Each number is 128 + 24 x the weight over its row's rms, rounded and kept within 0 to 255. Layers, rows and columns count from 0. Numbers have three digits each. The size before them is the row's rms in percent of the matrix's.

# layer 5 MLP gate, 768x192, rms 0.0634, rows 559-767, columns 48-95
095:108142125164095163085128151113111149133117160122155144153166107136133129132098146154142116119078140136186155136113148127162143116156130155155130
104:113124121145123170183108136112093165121128076127114129148163134151140120142100101125144137143098147160100135131109121098128174142131126125109140
126:121100176139117126129102106131132150124124114113136176088109163176113142165129113112148165118185083100101133182121124146149134136130151135076133
095:103094099128123113129132117089152111157107112123152178124127150109166089136130123134192136110081108179143155118141126126113180140181145149142119
098:113138164115074142125118106114147153118117123153152095102118110114130135132117135155099153164149109091152134145160124111150128160096152120147112
104:128145126146120146111134080097100129117133124111159158132139096123108117167131127137187174075150164113109134152143135176106116125131125141140126
106:142121126137144144186091138139122169062126133138146108133084111122143120169148169169120091089114105131148098072129112125137143141144130100135132
106:138114142097116142164101132090136125125093118141135102125128096188119138157161143116099139172111153088141100115088115098154089159076122093112150
096:125144147114085090140140136136159107142123123155147082140091116149094153165115132155125124114176169097139142150157117165114134163116113112137139
098:138168058093111116105132143131155172140129111151137114148133145139139155138155132126169084147113142176142119143111154143141104109085136125122121
116:122130116120141104103129140117143104125115161170153152136122168120127142111135151139105113091106127151109179140135137139136148140164137176155114
101:142158145132102195148132108166144115123105132151129167139112171133147132100124109145131135146141165070090133098128126081118160148093117155134112
112:137149164163188153129148128158149169108166078115125159123152125150144105125134114108116176098162130109114155145118121142092096158118113109126159
108:119107121102128171117113111080145097142162125131137133117125156126133145099077125143144126135121110165144172072085126123143129134126139098121129
095:130146149130154149113147114130150096153129113135129103132144149182091120159141096153157147168162124157170094142175141092127155167154122124138136
114:142144147133103130099103159138139100173118134136099114106127095189138090119130133110121111138121105101169123144114154163115099086108141175138082
106:118099172163094094137151104159093152111146171123163151133093083133164137142115097160100150130141170101108121161173132101197148146096135114151115
080:136102156188085163186122097116156125113124095127124117118142165134122116141117088162163155068130116157120140106159131158115137165122133158131159
154:134117123082137098132094167126139133101119130115173143104102125098191122131168133125125154073172075130126169121094119151152128150111139128097122
093:139142114088141151135112087141174134124134057156141140143153119113100147125132119140134173119144151091154150150105144143112107132160140108126126
107:130133158191090128125147142108084116106123133118088133132170113139118116159106152107129154107167122160149120105098125126106165120077139142082131
100:136161159125110168138122106121140112142129150153154114110114153120119112079071123137144105178091128120127128130154125101095147127130115147115145
100:130098130126080143156129174113148112126139133101140093109153116187158104151084124126120112116105099130136106106105135108127118117101133096105170
099:105165166111057129115136147120167150142134093114157093126131153138120112146087127151128081099104146083129132132141115119151159114127107133149100
090:128139135098124128136150129110153101124138164149109115109148089150154110135082126105147119088129061189103121089154133139110143127116149153117128
094:121112129127137140106160138101154118141135148128150152151145110128083098135093135123131092135102130124165131103127153094085105138140122170154136
093:143127145170110146163168111154139090126114134134145105105132123154100067133137109151118107120133144066119167115116126116142131143086125111103122
099:087065102085122136101110133123133117164147136111085107140118141132133129116155133134098119124158144099079136053118121104152123135135164114126136
111:156163138140079155102170131121132128148138156137148097130138127124118127128094116145179136123140102072192113092138101173108173168081113145148132
109:149139123117067150118111139111144155126146152153121122113080168102141123130110147101102137140109123137111154120090137109164122144126128130119126
104:125125103128140072111100082120148118133115124158169132128120091091128131115161131138089151102138135154142145133164139142091152153145102112152119
101:121120106130101119138164122106123129150107137156099145108119144120115117143124112098135149160164170163111180107161147126184134085169122147156136
104:116125115145134122119162169105153152121122130133162185127130109128154130142126119141140115109171136141160186170151122156132109105084144130127079
103:124083137149104127133141147180117104139142105085080100092147135173142109124141124100122117110151146078099099101137128143138180097126123112108148
088:138149122124099161113120151111146126081102082149099159123130125121138108143145086165117124098143105149092107129135102111088131206155177145149116
095:144121125119157104104155140165087089154111166113112102162129116117123158117106107131117122111144141093120115128135124175113158108162160161124086
097:132097095130055115140165164113112114109140150123113114125175108102179124122139135122139114161126131141093116114141163166125124127138114147141123
102:131117152140115127126138145137145100131134106128145143134189147135105100157119099104160126128098157176116113094118140160094103141140135149089138
107:105148120120149099176162139139189146098122137133131154127147142123133098173147144171135128135118097170112090135145133129100120114141132127138152
103:110157126130143180086151125096161110142107124163129112140162112138103135103130135131117160142147101152159099096150120171128131122127122151129165
096:140149102172116109174117123161084116137100106142136120131177115096095109147138125154101145108127177120133126151124106129139162092094105117104153
097:100116174121130122147108097157120155092129130109108156107135122129139184085107125126133118122167129103171140131125136096131096111100119136128123
091:125143140131137134168134150145152170118134136123120163154135107146140092176104105133100106092139069141151100120149140102110139164116144116116097
116:160093163121078154152141131103180109134120152122138152139143153094155108125091138117172106133113108180117121135105122157171118183132113175149166
101:135135174113138107159101117154133109110130132135202107095127101099149151137137093145096105161130125156144105171098141117145119152116122073163153
097:140088111138129133089154117143125057141103175115192147111137139167137136107103153123134115142159144106119126095139143138142145090131115118115177
103:099133110134144121149145149112131148141135159088194161138122142109106106142106130134131194144131127135158151135140127131085134123161145189122152
088:130105121154118133111092120135089149130125150097096148107136144110108165121141131096123123103149136125131117108151128162124082137135114132164125
093:140183147137126131100124124118140100124154129121118202122073158158139133143056102104142105131101083133137153168119125117097133090115110145127126
100:139122148106136143129161180097100121112136071099091157092106096111138159106115106125103113132129138122082085162129141160131136160165099069116136
092:115139112078131111095090158153122090155152091127172075127141099110130124075140130123172148120174141137143176080124126129131154120145152115127148
086:138089141152126154179134138121102156122145169079157100102125082107147161132131099141177129114129146105165121128123142118136103156127099104106131
091:121112117137104119164149158117131133142126115122114171112109149128126112139133144158111143150152136159131136118156113097101121173165114108096116
092:158118089133137105127077134124137121157102134123132171120118110133162082127119127110116174139110103126176163125129132128047136139113153161119135
107:127144156102137127124146109149140093167118093133151143132106138104139121095117107161137128069149151130120112126148119138124088132095118116137119
096:116115128126105085107095140073109116104142155109101095151127117113123112097144114118110112153156173115119158142139140156117146167134121126139133
104:081113119081139140074170146108144134165127105113117139146151135077116133130095127080147135120142108130139124110132118138147082138137153166091123
091:095170100139157125143154156134158126087134128140141135138138125101151085103152122133151143154112116167125129144120123105093174122139135134176122
097:103137112117104091125124164127147140100150146122121130152151137127138129136122112128132160145095120110140126104121100148094112142099127124113179
117:138127152152142156127125143138133103112119113145084119116102172125139121124150142135149115130153094122077130129121127160135160111162136172167132
103:133115148161111156109158173149114155096148137132134118126108136140116124108149129124108109137139122074178105129117124111126093113132114134140116
095:128135124126147099125091158113128095137166139106143143116102154138104123115103101138113104158081076141146144151154144154166121132101142105109142
102:156123109128110114157153130119104122120136111151136099131124142106083150097107120113137145132121127151124151137163125130084101115103124089174113
103:122120066127158112108124097145177140156116120130116120149122128101108121170149140153110145097095117114108099100187121113125132114146127104082137
124:127149167129138134104149115102152138116126117158142109120136114158116133144131136142146099129108117150172134150148134142121121113117105153131120
080:124138143141124133101147151123157112138125126116116133137145108167144090160113145134155097110155148130122073081098144125151089131140139158112151
095:141125146150132163124190092149108135074166107089099095123141151124118123131159111150171111120179149116090114112122117120088121137114132127136164
096:107099139147083127095155150109131115135111118089131136138125117131107094110119171144147117130165130107155122096107105140104129133140152128123123
086:120166134161142105166114097132143107095111078112101138142125099131143114160128121122146136123125137126047154146131085115091122129131111098113110
109:133162104108086116093159115096095124146102162140122078108132138152129100139120143134124081143140124165175106058118113135126129076136131192138147
090:131149086129130130113119107085110108169087116113107122148122121099127123135107159137118124135127117155117107087108130108133100104150144136137121
118:136142102115097105118083148115117140100118136110147123149133089104147103136165124170130126110121131159084148127143140150098189187121129088134133
110:131104142147050168142118157132150127132131121114122108105163148081149109139116116120103128129134105104127084141134114124147118159114155124102137
087:160113143056160145168088109174127122121102142106087128132137149133125107163137122112135153163135114125130159113144108119099110099132132160163135
078:168151134131158122108097109110112101130127111158113146086126133085130142115128106121086119151121131135156169135100108130132144109142156127104130
107:121096126132107145123150153147108096102126159157133095131109108169155145142097134115121128115102127090112146117123146123136149130106115072093161
112:126131095136145119161131149133125119146119125150144153102162134085147108155149129132129140156125086151139141111122117126083129146120137102153150
112:115110138148152154133143071169151106089134141088121136130120136143126133134148121136115129104165140110097112167136114113122146146094122122140100
099:122152124132083130127144167102124121142131119142108120116123154097123105123113112125179097102164133150144126115134119124140124125063156179161113
105:123119106118114137080135133082167110154134168109096100114162152139101124152153124128134116143113067136124172072125123137110081153140153200109158
080:078095135144140115132159142167203131136121132174112117126148117106131147172125106106083135166165147089135115072116143089135092138110155115081141
098:128111137168098143143138103148115189115145120114125139123105149143127142123143165135132146102158120135112163172118121189132091141104147130167096
118:122132123103138141151125154156105158116142115157107102106126125102170136108133149185135148111098137178101131182132154126115131162124123082090130
087:109134099119133086141118126144134119089079071106096124141113086144136141166141119132108177116097134118124115133146135185125097142103148120142133
088:142124153132134114131117122077118142128119123134109124125090158143096106135129163095143116192151123119134126127145131132102164111156126137154145
076:126170088087169153144114121109153111128087103166124146127146135124147124118110109143126118130108123172168123102174103091081143134136093125120109
099:113144151135114139142125164098169127091103089115136168131116140149131103140120146133127150122090095170084121126127132153093131144124147123126108
099:150092156121140125213138139131118134090121136132154156113121151139121130173151086125149145147162144136113148087103084124106124141092122111122147
100:094138098138111125122168114094135097129174153157117160084128123171152105138117143091143139116115141144151159114125143135149154089138119142097111
102:150079162135148128133116167195161112121112153087130122116153107136123105159150098149120086080126154104085088104126130122121118160117133091099154
092:155158100127118141127131152132126152142119136125121117111125182118139194176110136107133162138135120141144113152125090131168114135105095139115118
097:134122148106125138163142138143147118136144149180156116162120115114124150105104110183115122121146144146114176142111142145092138150122116141158136
100:133101101144134150111111090121135104107120121116134081130157128142146128122118111136123122109119120110102164103105120148149095136090138082163139
094:132108126113091148103138141123131109092126110168148134144130124125158112131121104134155159142107052126115155112090146147100093187105152108106140
096:143167159151133141151148102095152159106138119109141129117089131186126093127139119109108138141103161103079167149135107111130136111111112119109120
106:109095104114113122170173108151165135126156125119169138105156151137141135158118110112138149118178109083059134133138127099099156145171121139139152
095:140101111177110117090117174137107081111158131122072106170131099108119086115122113168154142122111118096174121123143154126100126118124113137143209
092:116084138152151162122133143130101083140123129081173143139138140128155114138083153148086118118111125119151157127107145092071100144115138140091165
087:129143156153163115124161130123151137157098150104108120138127108129112093112145102143117120137169125132140141123141112134097130134059104155134140
104:129198156131156122118170107118135116119147120120151142112142102125092081120110125124167089138119148100078138119107149108155213105121141169145104
097:134112197129118109130147114156132129137153119166149113113088146104105140140082111151129104123159123113111112193158132152135140126133125089127108
094:124070139139168099147104115164120130125106119124084127116140094132119105141171155135124093151151114103115113116159145161121168116141167106181131
091:168137159134175105129137154096126132125115106104111146127122115169154126086109146171090136099092121100086137131138154121146154145139136176111114
077:125135157158164074116135121144114126106118077133103116124130108090101160154151146148111141120166168113141145127105133095120095173097135095101133
118:139136089114129116195122109108128154105115116157148138138085104109138123149141095173141173107142157138110185148137161111084135159115146135130132
084:116103153167146131087127134130116130093124123117073113149130123112136166120160114136112149134183108117130118074091099142108114123134103148134163
105:133134099156070109070151135141147116133142151120131086112165114101111128128137129086170194156164126124103106148142123137157115102165121135104156
102:121134102108120103133143120113154092133116069144135154108155137157117085195124144132142121117117158159137098106127123125083111102095102098120121
099:143171105098131150123132134132132127101141129119108125114094166129133154115139131148127161127096157172131159142129148143153143128103140133112099
082:111156169123135127115130100128117127133111072113083122108103099129138128129146111149090126163174112095172135102119160137094152113085131100166131
100:129133082178098123175101144149141135084112108124155106124109131129183129149148138164131133106094146175095135131164148113073111161099128065103149
092:112150063132124145119122149120083160164137168165103138140124141106142168159120123126116130139134144162145120095120102103104123168153130088165145
099:154128146093116128128161120129092099168124112104138152133140114113137124120097138123098107119128110134132185118122144134165112088144110214135100
099:119142129131160095163113154164144106056170129107113140138140124121145108121131142144104113140123128132101085150119097099061117151144117126133134
107:120150113103116169185167139138099091157112099125085112148151146104133134090121148087135095122101134176113108081110124137094110135142119164135167
109:131157121146117136149166158133136122122135175127147124130153137145112167101154119123122114124157104138150122114136127110172116136098117128148170
095:136134145110115149087123165149105127140136124109133105111124150167150083127088134118122116099125139132094124129114162142159146142089103144093120
114:127129153126146140108099079170114112130137097083121145118138123147103131133094144135108122115112121110138088175125129131127146143168122150066097
086:128195127146073143112164173136173092124132094162146109130145151159109116083119117132177132098138123146179140143165131159136108188114131107140150
097:125135113179104132165122181132122153106124109123150102127107128118166122171146114146134129103070110143130088183141134133153133165139126125156131
100:140194137161110115105068178127172122129121126131136047143147098153150131129121096142120080147160145114144095129135129173154083141125152175120144
089:109087097119133117135146094108134086137165163169156140098153135142082152151093126115147104137145162139100162092148132139174188115138099139087142
111:145090116148098125161128114104122160119139176146144173141162177122112144132086116120108186121117168122143103120154132096126086140131142172100120
098:130122089127140127127121160134123083132114143127141123132120140090147111120106155158168118099092107158140158140120157105135139162116134133134106
103:131142092148103115143143150137177176098139117121154139126107139113179117171154112150128114169182149138132146134147105164143161154116121060129163
102:160097106115122155172097117089156118138145066117134111110121144081086124117121118105128090119157123155143121147133129125115105171114150119110139
099:135084130112097156177158112160134111098149114092146114101106133121170128127117108155153078127144135149114135115135157150108129188102111090110127
116:157139121125130141176111126146138194122139118165153117112106157113158154177105127134129115146195116133103099163194147133142149112112127130121101
113:139102150124154139103077076168113150154146121118087164138078157096130120136135116154123114113132125094134137147173150072127158091166133162156126
100:125143151134099095143077184141088113111124149112139056124169107098126131132125108135180121134128104131137106083118154202135111165091130102130153
089:144148163108104140128092127134129142139109079134120081126090121137160136119120108133143096126150147162126125169151097099111194120118134120087128
110:119096149146159167171116156122148171067119149168158103111101122132142112170150125146113076093169108117129164120152141131127132193137135108111183
097:150136099125095112103171159127119110150108100167160080135155127142123088108134141123116159152115132103145118094129123116146140110127120123151152
096:093142066095105138148118140128117115133104121123109097105139096122164104114143108129114089101130172157121150123099132125091052141134135119090118
086:130156127136092121134139157097120087155135094111106120100138146124114102093116133132127112102109146168115114154133155178167129110143136106142164
098:129131102145113132125154109129176138150121167164137105091132143138114111109090131146163110084160133128144155136188140142126148127103116121118110
101:105111123148093168151137127137116157154164100069148133169128140121105107129105125151105116119147113199104116152121105139132129106142120152163110
106:123150133144182135160073102138137181096108131095134122126143152118158132148120123102132142124114126127096144140082104123130140117106117126145095
089:143120123116099147162132094138097156131133169129062156104072133095133108122156102124148146102155138111147185127119119085148157095138134080104142
098:141114147146144152170116140166125146140114118129093132133155136155127150127143127115119135148134129121123147157150150139081090146127135116103149
100:089133133108092144141169132103115121091119146186130142132120121119095126151117120108129123110172136138167122145135121169127114129105122116148121
105:107120068112167092114134138117133144137130107104132117103094149087143108123160114117124142128151116119102164108132139126114153108161145110101137
103:139147086164120109118085131165166127147123163128148101131153091076141125120189156171149141105149163129120105151140113166111146173122127085090136
105:130158150090133110167126093134158113092145103127127122113134120163124121147122099126163098116079146128142146142126128128135117089110125100160110
095:128153130140099116124132143136123147138153120106106174115158128104128120118111116103123096134138088128082098144139119157166174102100113137077156
107:149117128182073119139110129095123168121102168173137112152090121132100137099112114154121082120163138147118127121110102086132101129122133144121126
105:125128111099109114085153104126132085136159130116142118131109164131128153166091125144168187088106128135169150164151120121117121105132113110129140
099:128121108128122146126134149105126143122135113124149116117139116163190147161134126095126152163135172115113156085121135139146142123119134132131185
108:130125129122099134135193121111148119130104106140086091092159149202122132160105107132144135125111148127122119103150148150142124139127112127148168
096:107113134153103136149115155114147150130145124156109118110108151122107152147127131143040130095128079153098129143167111144141099100136105096134152
106:116129153106132127143134105138142118137140118141148150149139139172162105123113094135082108127156132132139123191107115112077133130140119104181175
086:148153123068104142118127176126128133095139106134156101129149055150103124088156127111117126127123061196145080097130157131128109113090149150102141
088:093083101129110126135127139099073151131124207144124136146117163104138125146123125138134156087154140129141163162137104117142153111124083107098129
092:126134099126138130088114101129186149154155122151211110183115124143127104161128111136164107119110073155153124140143094117123086161134124108138144
092:136186121108168116064168113107145114132114134107127087120158131165140181139102123133133140072122180115167146126123124163112130137133092102113148
096:123089117157132139131135061114173122113139115147097132137133130110110121114137139146146180132103141127103127105132111172127162113118113128114150
085:101134125154147102086107100189131122165142137126163103130141116099101135072130114162104158146149094080117092131108124114158114129133119105105116
095:115103150150104136074130133116144123125130146117091147150108132113148152153129153137086130069127070131181114121149115176155102183142108129103121
108:118135156124074109097156130140138105147125127147090119124140100140111119084115106106147114150145130078156141118128130126106175112166118144113124
093:159119169078159187141101107120163103112133126127111153117120136134145130134112119146120144124117123130101144161157132160135131149121106142109165
095:140109154112104091166131094147105113137154167091106156168144117128086091089111123124117165112175155051118165140144163066124160115178148113077116
092:119121127118100132155205138152138102101123149098124133110149160163088130101113143137116125149143142117141087048118125127120141117118135143184202
091:085133117154125100089123078148165107168099112099129137137089102109092060132141154129157061155129115142152124120150122148134128121158130157128151
113:118133151134148132174099126096108112112127172122160134097115153143114100149118144152146165078097104134112140131155128080131141162103120085150116
093:119139123148140127117168054121126163119158142096143176150141107170128124159129117153098151062113116098154151146145161152134122083143130187079136
093:109147126096120118135163122135140130125121122157095107114122129111075128141088116111131105113119131115101137095128116141091160114149140129124124
095:125133122124158115149150135141097100125123126114138153127141148125196136157137105130099103145078163136144165138145135126078116126146140125100127
107:160142137133116190091129127128081135099135105124137130115125117117143127127152135131098104120141105078119070103156133152147135147150133085104145
114:125167120149131129189123120122125158087122129116111156126173158153134120175122115123125103148114151111106094182132114114146187079115108143164122
097:150088135099133112112149093153104101110113108179094128111126126128124103147156121103103086104106165107097179129127131109205121156123132154113119
104:135139125158156154111132150137137148140123148094158122114150153167135138140101118118114084094125121127111099165123132109163114082167123084068111
105:124139164133164151146131090111132135118140097137122108092084139135135126181155117146083123117140136117134145142166131098112125193145132077092114
100:109084172160146144155149132157118170126134077124145080105109144127159135148174119122141156107151126122124145065103119143107094114116123110135119
112:134097136142159144106121092125161142094139147148146115119123127092139114122146119166097216158151122118166125114123123160103140081122150151120105
101:128129148109149148155121099127133166117154145147196160106114087129150116155134126119169146097170114104138157083120134136067108108125105134120115
108:136131108181103125139078154094164131114184134139093090118151146135153143156152132151137127148138125180119126139129162141110144159140157105142129
107:146091138113157163128140115114131154096122121164100147106133121174155124166120111151101175099135134182076140124135123151066143168128107091143134
082:117125133125146125100138113131147102159104125163120102149155129170126164115128139145136145106098158115140121115134150129134131074162147160172118
102:135101134138068126160078101139098129119152145116140085132143090118121150133150126151117114072156127124117122126135141106132080166095134131125133
086:129125137115125142138157087152095136092115123136085120106168123128098175117184134096126162142155111140126122085100143155125129140132151107081126
114:115096129121118156095113131122127110138127143157153142129138127173126126171148129152158132105150134120159147136148130168133083114147131125140132
103:096114141147149148154117151143121142115148127171144145128139159131105115145136114159080143118126141103144186069088117153106122168129092153095125
105:149102120157127109155153131139157103123126170150154111125137102141145121148113105094123173137122080124120124130111129100141075122160144097119139
098:121098145134119128132142094128139119128133092116124149097126104108132143130128095123114106101159162140136155116114137134132101165145175144085109
116:150122164131154096146135138102156141109136143125133175128121134146148121162100129125126122133125090128139132183142129100142149122152143174151100
093:088123162141119143109183086136160133174168121090145144139119123137163148130118146139154132119161185128080112125148119139084141132139112147128176
102:133204137112088127122113144108131140135125144125086128127153119119142128122130132144122137124116149119122156112155140165149084137120113153105106
103:126126116110101161118137100149141139103111141102134119128125183130124154146130130118098093081161133099130091176157110095130151122147118141115142
084:147107111138071156121156164115146093138173162116169141174146117093139102138082135137129127148183109175121142093109154130124165171128152111144123
096:130146113148176106141111119126166103111143136116157151125113121129133112191124178198130103093089114099192111136124112140105152124157131150080129
094:100064104110114114118142105152126096091095149085147112155141124144138124099130110145134168114159072132153081118127133167108108130147164116085111
091:129176122113154114108121124133135147137118089137132118124099144124098134098110118150113126159129100131166118094097117166106120182122100154134116
092:128121128155130101131131148152132164117118141157148114144166145130104124175130180154138145153149131101144113110128131140079195135074133108146144
113:136163138131160144120142083094138140157143144118090137119137125108096137098126105110149148136170137118108070162131135153159129092145151177123134
106:106100095110133162104104137120130137165137152152181135143139167098147118118137095123128125098124087138131131140101133104145085139133148135124152
105:150133157160128161109133117130164169158119125168174115142117124175127163155099146166128114148145122125184136120155115145121127175121125102165140
120:146159141110142135156114100114177128118124141107179196127095157121113079169132102118157194137143130114148138164131120102162157076124138152147123
100:154116090129104155129127194137091115123128162149143090128166106140122124124129129118165155187152137111147083063115140168091174136114138117153179
108:132170151108119130146153132099170123138116122121155165113130166143131139172086126135140114106101089180126112135146126116144089143098101126112130
096:123131138110101124151147105116131128141132128175119150111130107080095119140118121163097148146130126100102116112148120132126156101126169130113140
096:130123124148143135125126137162125131168128124138135142128118176134151122160113117166128145122071164146201098142119157155104132120108142147096133
097:098114122150113134137169165133096097116125131128122132083144140143141117116147134101120109143127132120069136129131122135136099178102121170072144
102:110165109163132162080110138103142121088140149118157105115135157103159135129144153167156117118087127174139130162113124120147143101137139106127154
103:130109121153140148166136082148100147126134105114169088093078138145121131119109144164094079121106141123152130136142156137172150112156144109159143
098:110115143142110109098126097156101064138102138116180155141140101119151115148111123115117109137161091110159127105167104104118105116137151149115131
104:125164088112146172134125117122162166099153139079124137145136139092146101088097125114175178131119115131076160135086117160158146132129128167097092
089:119121138133161140119122093114138126111150041122146170109080148131155140178168119107115136123195115166094151109157105124139124124110143116082146
099:103133099154081074116152106126149151141126181094124155100160132149118109135157117078120133125133169129164100104127123131137079121161138131131131
109:121148142135153138174157068148103168141170116102137163118130183132112119146109125109173165111131153128096160179131102091104133182159141137103164